{
  "n_layer": 8,
  "d_model": 1024,
  "n_head": 16,
  "n_kv_head": 16,
  "head_dim": 64,
  "d_mlp": 5120,
  "vocab_size": 16384,
  "activation": "tanh_gelu",
  "norm": "layernorm",
  "norm_place": "pre",
  "norm_eps": 1e-05,
  "positions": "learned",
  "qk_norm": false,
  "attn_scale": 0.125,
  "bias": "all",
  "tie_embeddings": false,
  "parallel_block": false,
  "init": "normal",
  "init_std_qkv": 0.0139,
  "init_std_o": 0.00347,
  "init_std_up": 0.0139,
  "init_std_down": 0.00155,
  "optimizer": "muon_variant",
  "lr": 0.00667,
  "lr_mult_o": 0.872,
  "beta1": 0.95,
  "lr_head": 0.0031,
  "grad_clip": 1.0,
  "warmup_steps": 200,
  "schedule": "wsd",
  "decay_fraction": 0.721,
  "decay_shape": "linear",
  "final_lr_fraction": 0.05,
  "batch_tokens": 131072,
  "seq_len": 1024,
  "doc_mask": true,
  "train_tokens": 1074000000,
  "steps": 8194,
  "dataset": "wikipedia_en"
}
Each number is 200 + 30 x the weight over its row's rms, rounded and kept within 0 to 999. Layers, rows and columns count from 0. The size before them is the row's rms in percent of the matrix's.

# up: layer 4 MLP up, 5120x1024, rms 0.0676, rows 2899-2912, columns 512-767
# down: layer 4 MLP down (transposed), 5120x1024, rms 0.0138, rows 2899-2911, columns 512-767
up2899,104,181,181,187,236,175,216,223,185,192,168,230,207,221,232,198,259,204,151,209,189,181,208,177,203,209,186,201,197,154,201,205,198,232,172,192,235,191,177,180,212,204,238,165,198,170,221,164,290,176,209,200,208,212,203,204,258,170,236,247,192,207,213,198,173,179,227,203,197,200,200,153,140,187,186,216,173,188,207,219,164,270,252,188,181,213,209,273,188,146,204,209,192,202,215,260,201,202,172,161,213,177,170,226,170,263,208,188,209,176,146,203,193,173,170,105,202,193,239,175,190,189,222,197,213,189,221,182,205,192,185,236,207,211,210,179,226,208,215,243,234,167,187,140,242,213,182,230,204,241,163,239,141,170,163,145,197,172,191,190,179,185,199,222,164,193,236,126,205,167,189,212,169,136,211,236,207,221,184,231,217,181,198,220,224,221,175,154,243,246,199,189,222,166,185,193,169,179,222,194,157,214,247,210,220,214,220,206,229,215,205,230,189,186,174,192,199,146,201,179,197,211,230,190,248,198,169,142,185,198,213,147,200,159,172,191,198,250,190,144,171,208,165,169,218,208,209,244,242,247,218,176,205,275,199,221,223
down2899,104,229,197,238,201,281,183,206,226,163,220,161,208,167,205,190,144,178,173,207,250,190,253,237,267,217,176,203,216,180,271,198,192,214,156,219,207,183,172,168,184,182,228,222,208,189,189,199,151,185,212,125,169,188,203,170,195,224,162,251,184,205,242,171,224,152,182,213,221,223,233,200,209,211,233,239,263,244,242,222,180,174,204,155,234,215,189,181,165,197,212,139,190,197,194,193,170,160,207,179,201,199,233,199,225,239,216,240,202,214,217,195,186,257,212,224,267,201,111,215,210,186,195,223,193,154,217,183,178,187,151,246,185,221,219,205,182,245,157,157,243,195,248,189,175,128,237,131,181,244,159,205,166,189,176,206,179,144,225,220,224,253,231,151,185,125,170,195,211,214,166,241,183,188,235,229,209,198,244,151,183,178,241,180,226,237,275,125,186,206,213,226,201,234,183,216,197,215,164,255,143,236,196,232,229,196,194,187,213,185,213,186,230,174,180,187,181,169,241,212,148,202,206,262,201,237,194,182,214,162,183,183,238,182,202,198,240,181,196,199,202,138,151,218,187,214,148,201,230,153,228,176,212,260,171,172,180
up2900,103,225,146,192,266,219,231,198,175,226,180,185,222,161,194,161,202,183,158,220,265,196,199,198,169,201,181,227,241,210,213,181,219,206,163,166,184,225,170,177,181,187,192,183,126,152,230,166,174,209,182,226,184,194,191,190,160,268,220,157,251,206,171,217,183,257,203,230,254,173,169,220,197,204,198,161,182,227,207,205,215,204,186,174,198,222,156,221,196,220,198,155,214,214,163,202,219,177,175,204,258,180,233,165,172,177,188,171,128,176,209,205,183,165,193,188,198,261,222,220,169,205,200,240,175,189,247,220,186,162,182,93,188,243,175,214,153,156,199,176,204,190,239,211,232,206,214,171,193,211,162,203,199,189,175,193,180,164,185,201,275,227,181,164,205,199,163,205,200,181,166,128,226,164,206,214,162,201,175,194,201,222,200,246,208,201,203,175,170,192,210,211,227,240,265,186,188,123,191,203,227,253,221,188,230,174,174,252,200,227,184,214,145,203,168,187,192,217,217,186,252,230,192,170,211,211,208,177,196,192,203,216,180,238,147,175,160,218,175,186,238,182,223,232,233,182,202,196,220,222,203,198,239,236,196,225,152
down2900,105,226,174,205,224,210,207,248,157,195,200,215,239,158,142,211,182,203,206,268,173,200,209,212,170,236,180,210,227,235,199,246,193,228,249,192,203,162,216,156,237,266,207,232,214,163,188,187,168,249,173,197,211,160,201,201,237,240,169,208,171,195,213,271,237,267,173,192,192,208,190,154,235,147,193,121,176,187,171,217,199,123,172,172,262,191,230,197,213,152,215,136,222,223,177,191,211,204,215,221,182,164,184,187,181,259,139,146,196,160,179,233,199,198,195,187,234,228,199,196,216,167,164,154,205,137,222,258,181,179,250,192,168,222,193,243,187,193,181,185,180,161,197,228,223,229,185,199,234,189,152,229,200,218,204,165,226,216,193,206,209,216,194,245,200,169,172,232,210,200,242,210,225,260,179,167,199,234,219,146,189,191,226,212,164,241,162,242,214,131,209,136,210,181,199,235,185,184,223,145,153,234,226,204,186,189,160,185,192,209,223,204,204,209,229,181,157,174,193,180,252,213,228,211,204,200,208,167,145,169,189,181,162,212,196,193,198,219,176,222,211,187,210,224,153,232,192,109,194,146,209,209,274,201,255,216,189
up2901,101,198,247,160,197,172,201,166,178,160,180,139,265,181,165,209,260,210,186,226,220,237,180,171,237,193,199,181,206,171,193,199,237,174,196,189,176,217,189,179,216,205,163,213,259,200,198,184,166,197,156,201,219,174,180,199,191,171,257,192,154,133,178,177,175,223,226,184,187,150,247,200,196,171,223,258,254,229,252,207,161,199,131,223,176,235,166,185,245,191,187,159,174,179,229,194,251,191,153,138,208,218,229,211,207,243,233,204,168,196,248,216,176,195,181,194,153,165,190,158,226,202,221,201,212,226,170,189,212,232,282,204,206,207,155,170,189,233,226,205,146,241,170,231,208,195,158,230,176,175,249,175,176,156,147,205,221,156,261,220,188,219,228,199,172,166,211,194,197,209,195,206,132,225,159,209,220,201,197,133,225,192,215,209,225,170,164,223,212,188,133,189,184,162,194,205,215,224,176,216,182,198,228,175,192,219,179,178,235,247,219,218,190,202,247,204,219,227,236,204,206,215,169,217,263,182,230,242,195,202,237,246,162,200,187,240,195,229,245,149,186,185,203,238,238,200,153,169,181,178,159,229,151,204,166,175,183
down2901,106,188,256,192,205,250,155,139,222,201,181,165,243,204,200,191,173,223,192,202,211,178,228,197,130,232,223,190,151,177,199,249,233,193,198,170,189,228,182,226,191,226,241,173,229,208,234,191,191,170,181,183,187,212,213,176,186,212,249,224,161,174,219,178,208,228,221,229,211,223,196,172,222,216,220,144,173,198,286,190,204,224,202,231,235,185,191,220,146,254,214,187,211,169,221,168,209,210,202,208,246,214,230,215,251,202,176,211,174,234,162,205,242,183,163,205,213,227,192,229,257,266,201,176,261,208,213,226,183,187,175,148,138,247,191,233,220,189,127,188,171,209,135,201,161,168,144,215,276,232,184,165,189,202,199,160,175,185,227,233,212,208,179,206,218,201,184,266,214,206,184,195,163,182,208,269,156,186,171,225,201,169,212,218,202,175,150,181,159,181,206,219,161,255,168,159,176,245,229,175,228,197,219,132,206,207,232,174,192,216,204,234,202,235,171,170,175,175,232,199,250,256,197,214,158,207,236,125,173,194,185,173,168,206,184,209,207,185,242,220,231,217,186,159,196,180,205,203,258,233,213,193,189,181,200,195,208
up2902,098,214,158,247,243,236,175,196,216,227,234,160,225,186,216,164,235,209,219,214,178,223,216,190,213,239,192,172,215,211,202,205,215,196,241,264,231,199,217,156,209,178,166,217,216,242,162,223,209,223,213,209,227,168,183,246,204,184,240,175,187,158,213,204,157,134,152,206,208,170,202,180,213,200,199,158,133,227,122,191,218,187,183,141,194,191,144,187,192,253,184,164,148,218,196,154,192,159,186,187,173,221,144,187,244,170,232,206,179,175,210,246,240,193,210,186,173,247,235,157,212,224,225,210,171,202,157,201,258,237,149,216,216,246,152,214,172,241,229,207,185,239,169,221,213,181,180,217,255,243,238,209,205,170,152,219,225,231,149,122,244,208,198,205,193,221,216,201,250,209,199,209,155,177,198,175,228,206,186,217,194,166,161,218,155,214,193,214,172,199,239,220,210,208,195,193,202,197,151,208,236,206,198,181,202,194,216,203,173,167,261,262,137,201,198,195,188,230,229,188,208,247,237,208,191,211,222,208,205,192,161,178,164,204,204,217,172,175,205,216,255,216,205,207,185,196,152,165,205,175,237,157,191,256,148,205,226
down2902,100,258,225,166,209,190,246,134,211,185,148,190,234,197,228,226,183,167,147,204,219,163,198,222,202,221,178,189,172,210,279,220,231,156,231,178,193,199,170,192,175,162,204,151,158,228,182,214,188,286,183,175,176,195,222,251,212,195,201,169,234,241,186,182,167,174,209,216,219,147,221,178,233,178,216,193,194,238,220,205,182,185,183,162,182,115,245,173,204,177,161,220,201,205,176,194,192,173,187,158,261,224,210,238,173,211,152,190,202,243,223,217,241,185,172,161,171,143,153,269,208,200,170,149,215,227,238,248,218,224,105,186,203,213,144,191,193,159,220,199,160,218,267,177,209,189,204,229,222,153,267,169,154,155,217,222,244,215,252,212,235,231,213,192,194,172,213,226,213,230,197,216,207,208,232,193,182,173,208,239,194,149,275,198,156,221,221,163,228,188,231,193,210,157,270,217,198,245,247,193,199,173,180,184,153,209,178,205,187,220,236,209,236,214,170,165,181,234,195,234,261,192,224,227,208,181,202,215,247,180,213,209,195,180,177,160,205,185,215,213,243,206,156,223,178,168,205,186,202,167,190,225,188,183,207,157,248
up2903,102,122,172,194,135,205,195,179,216,229,187,146,246,216,151,185,189,211,161,187,208,161,209,221,149,197,222,154,211,136,199,216,214,174,154,124,183,178,195,234,208,233,209,155,201,214,183,230,228,206,137,179,249,181,236,283,231,203,231,210,241,189,209,191,170,214,224,179,227,224,154,209,236,168,194,232,190,208,214,187,208,249,162,217,203,216,187,185,251,201,212,173,152,175,195,197,217,198,205,220,203,201,230,201,220,237,201,176,174,262,204,212,187,164,237,150,196,198,153,224,201,199,222,192,223,240,165,167,194,180,197,253,167,197,166,207,205,202,214,176,177,205,201,181,203,191,186,206,195,191,158,213,225,204,183,266,201,226,199,225,210,237,225,208,163,187,205,187,176,188,221,206,257,192,208,227,238,168,171,204,185,213,265,194,150,225,190,244,256,176,128,195,216,192,209,230,230,180,259,157,160,238,214,191,195,212,189,216,176,191,161,248,204,225,218,192,231,188,245,238,133,235,244,244,219,218,199,202,236,192,165,176,185,229,215,197,206,189,258,254,186,174,212,177,209,232,187,152,165,180,210,196,193,185,273,187,206
down2903,100,225,251,216,271,199,220,154,252,183,236,164,184,189,178,197,190,187,238,169,214,231,167,202,195,212,190,137,181,187,223,188,190,211,220,215,182,197,193,176,207,233,176,220,215,138,163,111,186,153,183,213,198,238,160,229,161,167,185,213,148,174,221,203,190,179,211,196,182,122,197,201,180,229,214,191,171,196,253,185,258,159,234,227,217,228,179,222,198,227,133,228,204,220,203,191,223,169,203,210,168,185,226,185,159,216,142,210,192,245,212,201,236,227,192,188,247,152,200,199,225,143,194,222,202,226,159,180,131,204,170,176,195,198,185,197,176,193,175,193,191,180,212,177,208,179,194,198,128,207,178,234,163,248,185,216,158,223,273,159,118,205,187,216,204,236,216,170,234,204,169,159,253,200,172,202,163,223,186,223,146,216,224,212,180,199,192,188,204,250,227,239,175,218,205,182,145,214,256,145,179,206,236,176,178,173,162,241,256,164,212,132,177,223,222,259,189,182,175,217,265,207,204,206,203,191,188,245,220,261,250,242,186,184,181,227,243,278,201,228,233,212,197,196,181,152,223,222,225,189,121,213,186,193,181,170,197
up2904,097,212,161,250,183,223,195,175,188,199,245,178,204,200,257,268,156,218,195,226,194,212,206,254,161,183,175,191,220,135,190,208,218,210,179,189,194,225,202,188,210,195,198,182,258,195,177,231,186,218,226,154,176,181,185,144,134,171,219,188,223,282,175,234,173,203,208,211,179,213,156,150,237,174,191,186,223,229,198,155,142,196,201,218,235,200,157,201,188,147,207,177,206,174,191,222,241,210,215,207,170,167,160,198,180,178,160,227,198,219,182,185,206,251,203,176,212,187,204,192,243,125,181,213,185,228,202,191,154,199,181,205,166,204,134,91,203,203,148,222,218,144,199,182,176,144,242,188,146,239,229,216,172,158,174,169,200,219,225,180,147,212,181,202,202,153,235,215,187,231,165,212,208,182,180,163,228,188,241,212,193,254,213,197,219,290,204,166,176,208,193,232,153,194,197,184,239,250,248,171,195,161,177,200,214,166,186,198,240,192,204,173,167,215,202,177,196,207,163,227,187,244,236,277,218,180,292,166,165,176,178,260,146,154,134,247,195,141,187,157,183,150,203,229,181,119,183,224,228,199,234,210,211,161,273,185,203
down2904,095,207,210,200,179,234,205,201,180,201,167,203,240,221,217,191,225,218,235,242,170,164,195,149,210,217,173,263,202,152,206,158,199,215,127,166,260,220,139,214,238,211,159,217,170,172,171,143,198,196,224,209,189,214,193,229,208,221,218,179,186,177,180,220,139,162,211,240,217,163,189,149,147,194,179,265,199,277,227,223,257,242,205,156,211,226,195,182,183,157,214,190,281,194,182,168,170,211,185,180,206,206,201,174,221,264,161,181,215,196,171,204,193,275,228,154,167,231,193,164,207,171,144,142,179,229,216,147,183,176,213,241,214,247,152,170,172,222,210,212,199,187,226,235,213,161,203,276,197,180,192,230,225,199,196,144,176,151,198,192,227,181,232,178,230,210,241,188,248,258,159,211,199,212,196,218,224,205,193,223,171,172,247,179,207,145,217,163,235,202,224,201,174,195,164,151,197,227,257,178,193,227,244,202,190,209,133,184,144,213,129,176,165,182,234,220,135,237,239,200,172,231,190,210,171,187,198,159,180,201,245,230,207,246,219,221,228,206,208,165,266,91,199,160,210,209,138,214,208,170,191,192,176,152,142,207,166
up2905,098,275,208,166,218,206,183,159,192,171,173,200,184,244,228,200,185,201,217,165,236,200,231,230,193,250,239,209,221,172,239,167,210,236,175,239,192,200,210,191,165,213,206,177,179,180,193,121,166,158,209,206,148,190,164,170,190,212,272,227,223,245,159,218,186,230,298,200,166,217,186,168,213,211,133,201,189,203,197,205,195,159,194,137,195,205,178,226,208,210,202,232,187,241,220,186,200,162,201,223,260,205,193,157,182,203,209,174,235,194,235,201,201,251,215,224,209,232,238,225,249,172,205,258,191,222,159,200,166,177,170,212,204,287,241,150,250,197,193,224,246,253,235,217,219,203,205,205,220,191,214,196,161,170,212,198,211,212,257,184,230,160,199,205,207,229,137,175,227,253,225,176,182,240,229,211,172,193,183,214,250,238,231,190,146,221,177,225,228,250,226,169,192,234,200,234,223,173,240,232,178,198,225,183,219,183,214,185,203,215,165,147,160,244,231,203,240,199,213,183,157,163,124,208,152,234,177,206,184,191,188,217,184,195,146,175,242,160,201,180,235,176,128,173,241,241,222,163,202,226,172,206,217,222,220,211,150
down2905,096,194,195,227,209,201,217,167,213,195,246,215,176,241,240,229,231,187,206,213,185,199,217,148,170,189,222,176,188,223,164,153,259,223,223,174,178,175,211,151,235,189,210,218,218,202,212,207,179,239,210,185,208,214,154,121,218,145,221,230,244,243,222,240,215,185,221,203,201,194,242,230,193,274,217,229,187,210,236,201,236,262,206,210,210,160,202,220,229,194,207,180,216,226,166,230,181,240,164,139,189,169,153,169,214,218,191,216,207,178,219,192,176,236,198,196,190,240,242,203,126,129,190,166,184,225,179,185,237,146,171,226,220,184,213,147,191,187,250,196,178,177,195,257,201,194,172,227,235,191,219,206,209,157,289,181,241,181,188,182,147,178,243,214,179,219,199,209,147,192,140,210,194,173,210,198,241,146,250,196,200,224,189,201,263,211,197,143,163,186,218,188,173,193,215,202,212,187,229,172,224,162,141,205,186,179,200,187,206,204,219,192,216,230,246,202,166,212,221,213,276,237,271,199,227,187,242,168,235,201,183,241,161,227,190,233,195,167,182,231,213,241,246,186,220,222,200,222,181,200,160,205,207,188,183,150,241
up2906,099,218,196,257,217,195,206,227,205,186,191,160,252,186,181,144,223,211,197,203,192,197,301,194,247,199,183,133,253,228,228,157,151,160,162,204,216,213,219,153,204,194,153,275,213,173,258,238,219,209,160,199,179,168,212,207,211,233,191,171,227,193,187,296,174,185,199,202,219,189,192,177,232,242,216,205,226,248,217,220,176,181,235,174,200,200,172,196,197,190,191,181,209,135,187,180,175,189,214,203,238,194,194,215,206,153,156,180,194,167,224,185,200,230,162,231,205,207,203,213,249,238,188,227,200,192,193,220,208,247,161,186,172,179,316,191,207,163,192,243,167,161,186,180,211,161,205,239,211,183,192,194,258,152,194,238,210,177,218,181,245,148,210,180,241,240,153,162,216,192,184,228,149,307,177,193,195,175,188,187,243,216,210,180,176,218,163,214,217,202,210,212,255,229,197,171,184,181,185,202,235,196,219,211,206,223,159,222,194,202,156,271,210,155,253,216,204,219,153,159,230,194,180,190,195,171,192,211,163,175,178,184,171,208,209,198,230,236,194,200,247,183,191,193,175,215,208,226,206,191,197,188,228,201,194,168,203
down2906,099,124,190,176,173,166,231,188,203,241,245,216,288,162,234,215,215,242,173,127,150,173,201,199,226,180,207,206,173,207,184,191,202,218,220,235,226,186,213,258,244,192,240,176,199,227,194,162,188,149,180,219,234,191,229,203,171,166,175,215,204,145,192,172,203,196,215,210,206,216,138,169,190,196,226,232,207,182,209,200,263,217,132,196,224,208,158,218,177,221,171,212,196,252,172,213,237,194,176,193,150,211,219,223,165,189,226,178,201,189,169,165,199,222,258,196,219,218,177,226,187,214,185,183,222,253,193,157,210,242,216,225,214,182,244,168,247,255,190,158,160,198,177,213,122,221,251,258,133,212,208,234,209,209,203,164,211,282,230,136,189,237,212,212,213,183,164,225,200,210,158,222,184,198,210,210,186,185,225,164,183,185,212,135,157,183,202,160,202,195,199,149,205,227,241,174,211,215,229,233,204,237,206,205,152,222,259,210,197,233,201,209,218,215,199,165,197,204,165,196,220,200,171,219,183,278,158,246,188,201,211,199,210,242,190,201,182,190,264,246,225,168,142,186,194,208,192,214,242,221,227,194,211,182,196,221,263
up2907,097,186,221,182,237,201,201,248,219,186,211,220,234,214,182,260,186,164,239,239,199,196,223,208,186,199,205,262,217,256,197,185,188,204,236,176,211,168,135,262,173,251,229,215,168,248,203,174,216,190,230,192,206,206,191,228,188,196,157,190,177,217,185,229,122,193,137,221,160,199,178,172,201,221,187,205,210,189,196,138,264,194,175,157,239,164,136,182,195,227,191,192,243,220,177,149,198,165,254,243,252,196,156,168,213,227,184,147,183,208,187,243,236,256,243,209,188,198,215,241,171,187,169,165,196,208,197,162,224,169,162,156,213,191,197,262,177,186,164,218,238,197,213,165,243,178,199,197,243,183,178,197,190,170,208,145,181,222,255,195,206,190,193,231,170,201,175,196,217,196,237,207,205,220,177,229,225,243,197,206,224,194,184,235,198,167,163,216,221,179,155,196,221,222,173,193,171,159,208,167,227,178,187,184,186,215,201,217,209,146,178,159,226,230,141,206,172,149,143,161,202,246,198,117,172,220,166,195,218,212,187,191,203,159,214,176,241,161,139,212,247,195,159,194,195,256,213,204,200,199,152,177,191,201,263,200,230
down2907,096,228,171,178,150,187,184,171,271,244,162,221,227,226,130,187,225,230,203,221,209,173,212,223,207,250,198,222,132,189,194,153,211,216,258,224,188,221,241,221,200,196,204,220,227,191,173,164,247,232,136,170,187,229,200,186,191,226,196,244,217,190,202,183,190,223,216,203,211,130,198,211,185,216,207,207,195,186,228,231,125,169,175,170,176,186,174,233,177,171,234,225,201,185,206,172,190,166,192,197,159,222,190,169,167,190,198,201,201,202,203,216,172,202,232,188,203,222,197,210,257,239,246,238,140,213,170,181,203,204,272,241,228,171,220,152,223,189,159,202,213,178,192,237,170,188,211,172,203,224,249,188,218,236,187,188,195,186,211,165,178,182,194,184,232,270,174,207,202,231,150,239,286,211,254,190,185,262,180,210,207,226,246,236,166,192,159,185,196,147,221,169,241,227,172,185,189,207,247,223,174,205,191,208,194,176,257,179,205,215,192,165,198,155,192,183,189,196,180,161,151,237,224,172,231,168,239,170,173,242,181,224,198,184,231,193,190,205,242,183,175,161,190,205,171,247,198,216,194,187,266,199,283,185,248,211,186
up2908,104,186,221,199,190,186,219,214,241,204,235,167,212,179,151,238,156,210,205,215,226,210,178,234,227,187,188,202,210,201,208,174,213,208,226,213,214,269,207,229,216,195,146,162,204,271,198,186,218,243,212,164,172,242,208,212,183,219,216,208,250,204,155,231,209,211,134,229,217,294,164,160,120,158,156,157,244,251,220,169,250,191,159,239,227,164,154,216,168,178,194,223,183,190,202,263,195,174,179,189,196,232,160,215,165,187,199,208,168,242,180,228,199,171,213,231,162,192,214,157,190,190,183,214,205,181,138,203,238,189,251,228,216,180,184,206,212,191,178,180,138,214,192,214,261,220,155,201,203,227,209,177,239,190,197,147,255,167,220,204,203,179,196,237,203,216,195,171,199,199,170,175,194,182,219,177,177,219,177,164,241,206,226,265,191,248,161,171,202,242,199,217,167,202,232,204,154,190,248,196,145,223,156,175,196,194,207,220,208,150,218,242,202,157,184,196,155,189,228,198,147,189,219,178,154,155,181,179,232,152,154,174,132,223,204,183,210,192,233,183,201,181,161,236,241,262,229,192,171,186,152,207,209,248,192,228,163
down2908,106,198,199,181,233,188,205,240,231,272,207,212,218,183,175,210,190,189,129,248,222,206,206,196,205,190,223,186,234,215,144,148,192,153,247,219,188,179,209,270,162,231,199,207,224,302,236,215,183,178,202,199,168,183,185,210,187,176,196,159,193,186,154,208,179,191,185,227,187,239,166,218,193,187,193,197,219,255,239,216,214,154,176,192,213,182,238,170,219,201,216,251,147,249,209,189,221,222,216,171,226,223,156,202,176,203,211,178,262,220,219,215,172,260,239,212,190,215,209,209,235,193,153,189,266,224,179,149,178,231,205,247,249,195,185,229,168,174,218,155,193,188,168,219,169,180,184,208,169,193,187,209,197,171,155,218,182,204,175,246,220,188,192,203,218,199,159,126,231,157,162,183,272,151,185,154,182,215,221,158,182,229,232,231,208,168,238,236,232,229,195,179,221,175,221,153,160,204,205,238,207,203,216,193,268,161,188,253,226,222,222,198,183,250,238,196,192,205,208,171,255,218,208,178,192,123,194,214,172,198,196,173,192,224,205,199,192,203,256,185,162,207,175,256,199,249,218,186,230,212,209,201,193,243,199,232,167
up2909,104,151,168,239,219,181,239,217,191,178,190,232,285,155,227,203,181,219,226,215,199,212,158,160,140,199,177,156,131,204,231,199,297,271,253,183,203,183,170,204,203,184,168,205,230,193,235,192,240,206,234,207,224,160,172,118,178,187,222,206,185,228,238,214,197,213,200,199,163,124,151,134,178,175,196,242,206,265,163,173,141,218,216,191,277,230,200,203,201,174,148,179,228,165,178,176,181,190,187,231,183,193,212,200,208,237,189,211,217,233,210,221,197,156,160,235,226,238,201,196,195,189,172,185,160,196,188,241,216,201,254,213,209,232,296,220,170,221,228,208,222,213,196,198,158,170,232,197,194,242,178,233,215,199,143,189,199,191,217,207,199,167,169,212,247,260,206,157,163,174,194,197,193,154,171,222,168,227,220,230,277,220,204,242,248,260,243,224,209,193,199,201,254,177,244,195,184,169,165,194,164,164,233,235,196,233,219,212,211,193,237,224,138,171,209,171,250,175,209,109,140,145,225,229,217,159,231,174,175,216,197,222,271,278,199,213,212,203,250,236,205,191,209,176,221,181,204,169,197,226,165,192,191,202,233,210,207
down2909,102,265,208,243,208,208,244,167,176,191,248,208,205,200,193,211,171,192,164,178,176,277,221,194,223,218,220,191,187,223,185,164,168,205,222,237,215,254,186,197,199,180,248,214,235,180,215,197,234,173,235,237,196,184,225,181,222,218,163,142,216,277,205,217,183,203,233,218,236,172,155,205,196,226,214,220,238,197,236,182,184,189,204,250,171,192,182,203,202,188,165,209,201,288,209,136,214,160,241,180,184,192,186,142,163,185,232,175,235,193,172,209,199,220,166,204,238,192,257,164,254,244,196,187,214,170,163,172,217,177,215,173,252,253,236,198,183,208,253,184,256,186,217,211,203,203,242,169,163,181,258,217,199,217,198,240,194,216,243,209,207,228,221,165,182,205,152,172,229,165,225,252,163,253,186,185,185,222,253,142,165,249,150,215,171,196,213,195,172,220,168,141,164,180,229,181,179,189,221,222,199,160,174,278,260,195,153,215,147,223,200,255,183,267,187,210,202,207,148,225,187,194,169,206,210,188,231,179,177,198,205,205,176,138,189,189,187,192,179,189,224,202,254,211,209,235,223,178,138,185,175,178,143,221,180,257,215
up2910,098,174,228,205,215,218,206,194,185,170,228,266,194,201,165,211,222,236,195,147,207,187,214,240,204,189,193,178,229,243,177,217,142,212,239,191,160,179,211,191,203,210,241,130,243,161,181,199,201,129,253,254,229,234,145,249,207,226,221,236,195,217,207,184,135,196,189,170,125,195,200,231,189,215,215,189,181,220,266,223,207,202,200,214,203,190,194,164,201,209,202,185,213,230,165,191,253,178,222,212,256,201,229,235,180,204,190,205,186,218,229,187,244,193,192,182,176,221,203,201,189,234,170,240,228,223,237,190,239,213,192,214,180,162,179,261,221,199,256,226,169,223,206,138,233,205,202,202,217,176,160,185,219,208,167,220,197,188,211,226,203,199,202,214,243,222,176,182,206,219,231,176,236,235,189,217,238,219,212,204,217,197,196,186,146,189,236,183,190,206,202,212,199,277,191,136,187,194,202,190,196,187,209,164,190,179,206,226,164,205,159,204,193,171,156,213,176,209,210,239,198,171,239,143,166,193,195,193,248,176,249,144,221,221,206,176,218,158,174,175,137,233,199,246,202,216,176,186,217,191,204,209,191,205,215,215,230
down2910,098,183,150,153,237,225,175,195,202,164,177,183,226,183,181,142,211,135,194,145,164,175,208,187,209,231,149,205,210,142,220,213,230,191,205,229,239,204,179,203,175,203,178,214,175,241,210,243,175,166,222,252,156,183,217,212,200,211,192,149,181,216,185,224,229,202,217,194,255,215,186,174,189,233,217,162,209,239,180,223,228,169,171,169,206,187,171,151,149,189,195,216,180,169,205,258,200,273,203,207,215,234,207,174,223,194,235,227,157,222,159,199,231,236,256,215,173,284,215,279,262,159,256,237,204,218,187,236,189,199,207,206,215,148,213,213,175,179,161,258,213,196,162,192,214,193,237,145,212,220,147,205,237,276,191,166,191,125,139,222,169,183,163,198,169,193,242,179,213,176,217,153,215,162,206,214,210,212,204,185,197,163,198,204,144,180,191,148,176,249,165,245,208,144,174,167,172,170,237,193,189,157,242,205,161,183,208,189,216,186,171,135,193,206,168,195,218,188,155,202,199,182,156,185,177,203,240,146,157,162,195,185,204,186,165,221,163,203,172,234,138,199,204,234,186,201,162,209,177,175,236,193,210,232,202,235,190
up2911,100,183,183,164,179,210,219,167,172,147,175,210,217,223,179,260,186,224,182,194,220,182,191,217,180,177,183,176,243,211,135,180,148,184,191,202,206,167,180,169,163,213,237,230,253,222,205,207,230,175,168,188,231,116,173,185,229,190,187,164,206,206,150,206,208,135,224,248,205,129,215,178,211,218,175,181,159,205,181,211,201,187,244,229,169,217,205,209,193,161,206,195,186,164,222,199,182,208,172,181,213,196,196,192,209,200,204,178,201,220,239,255,150,240,211,191,203,209,234,155,194,166,151,215,214,175,215,221,210,198,263,148,186,193,197,172,186,147,221,217,172,213,151,214,161,168,201,204,164,228,188,235,241,240,199,223,219,178,217,237,199,213,232,193,187,196,210,182,177,204,219,229,144,217,235,183,176,195,161,161,182,209,201,155,199,129,245,180,181,223,236,214,159,152,223,239,170,216,216,178,233,169,234,212,150,196,169,143,237,193,227,242,286,193,197,168,175,200,228,208,206,255,164,168,205,208,177,195,174,169,163,229,255,185,256,228,204,262,211,242,183,168,235,200,178,166,167,194,198,187,168,184,168,206,249,211,200
down2911,099,236,237,234,133,201,278,248,204,158,191,174,188,225,238,157,224,167,216,228,164,226,184,182,197,283,248,241,142,210,199,248,194,207,237,234,151,200,179,223,162,203,201,179,123,177,238,205,204,245,181,180,164,212,198,232,239,235,187,192,171,190,218,188,202,233,228,196,157,222,147,177,229,224,207,135,232,192,161,220,243,209,238,224,166,193,198,175,207,207,178,166,194,182,195,182,198,165,249,142,132,143,155,196,211,172,221,165,214,136,174,191,166,205,262,189,206,231,190,248,193,210,230,210,219,190,185,188,156,148,207,209,153,206,191,192,209,184,179,198,233,234,256,213,197,218,171,191,196,213,229,188,190,178,207,222,270,240,217,175,180,152,154,217,189,195,212,183,212,184,193,149,209,208,192,192,192,232,200,235,204,165,194,226,187,216,225,246,272,222,245,222,159,237,114,180,183,229,225,220,206,252,173,193,213,220,246,156,184,254,243,190,160,207,222,215,195,221,169,204,204,208,201,247,211,188,212,200,165,261,211,201,210,178,213,166,203,198,178,186,211,155,187,190,202,228,213,247,184,223,129,200,189,213,224,132,259
up2912,103,238,246,144,210,194,205,246,180,300,221,218,228,199,194,167,228,169,248,211,204,253,154,220,196,187,234,200,212,223,212,212,201,207,214,227,274,167,225,236,209,207,128,162,190,240,198,256,135,202,237,212,198,165,177,177,188,189,109,183,144,222,182,145,225,184,228,141,174,191,220,192,258,194,238,178,214,187,229,144,214,212,178,180,207,166,220,222,151,167,181,227,194,190,211,211,228,244,191,207,168,178,188,184,223,235,170,207,185,260,221,187,202,165,224,245,205,199,232,210,246,195,171,232,162,179,189,264,192,203,234,176,168,221,201,217,233,169,178,248,164,209,285,213,231,191,182,179,171,171,215,214,201,192,186,204,190,228,226,191,194,206,204,149,220,190,195,238,199,254,187,244,163,218,198,200,186,218,189,216,191,186,167,193,212,187,198,170,206,153,197,182,153,209,219,198,267,204,195,140,181,188,187,218,203,222,265,198,191,221,183,253,203,163,198,196,144,208,225,193,185,162,180,180,222,183,192,217,193,154,158,188,218,209,189,237,221,178,201,178,221,134,187,192,195,211,174,222,187,190,147,124,217,244,253,248,195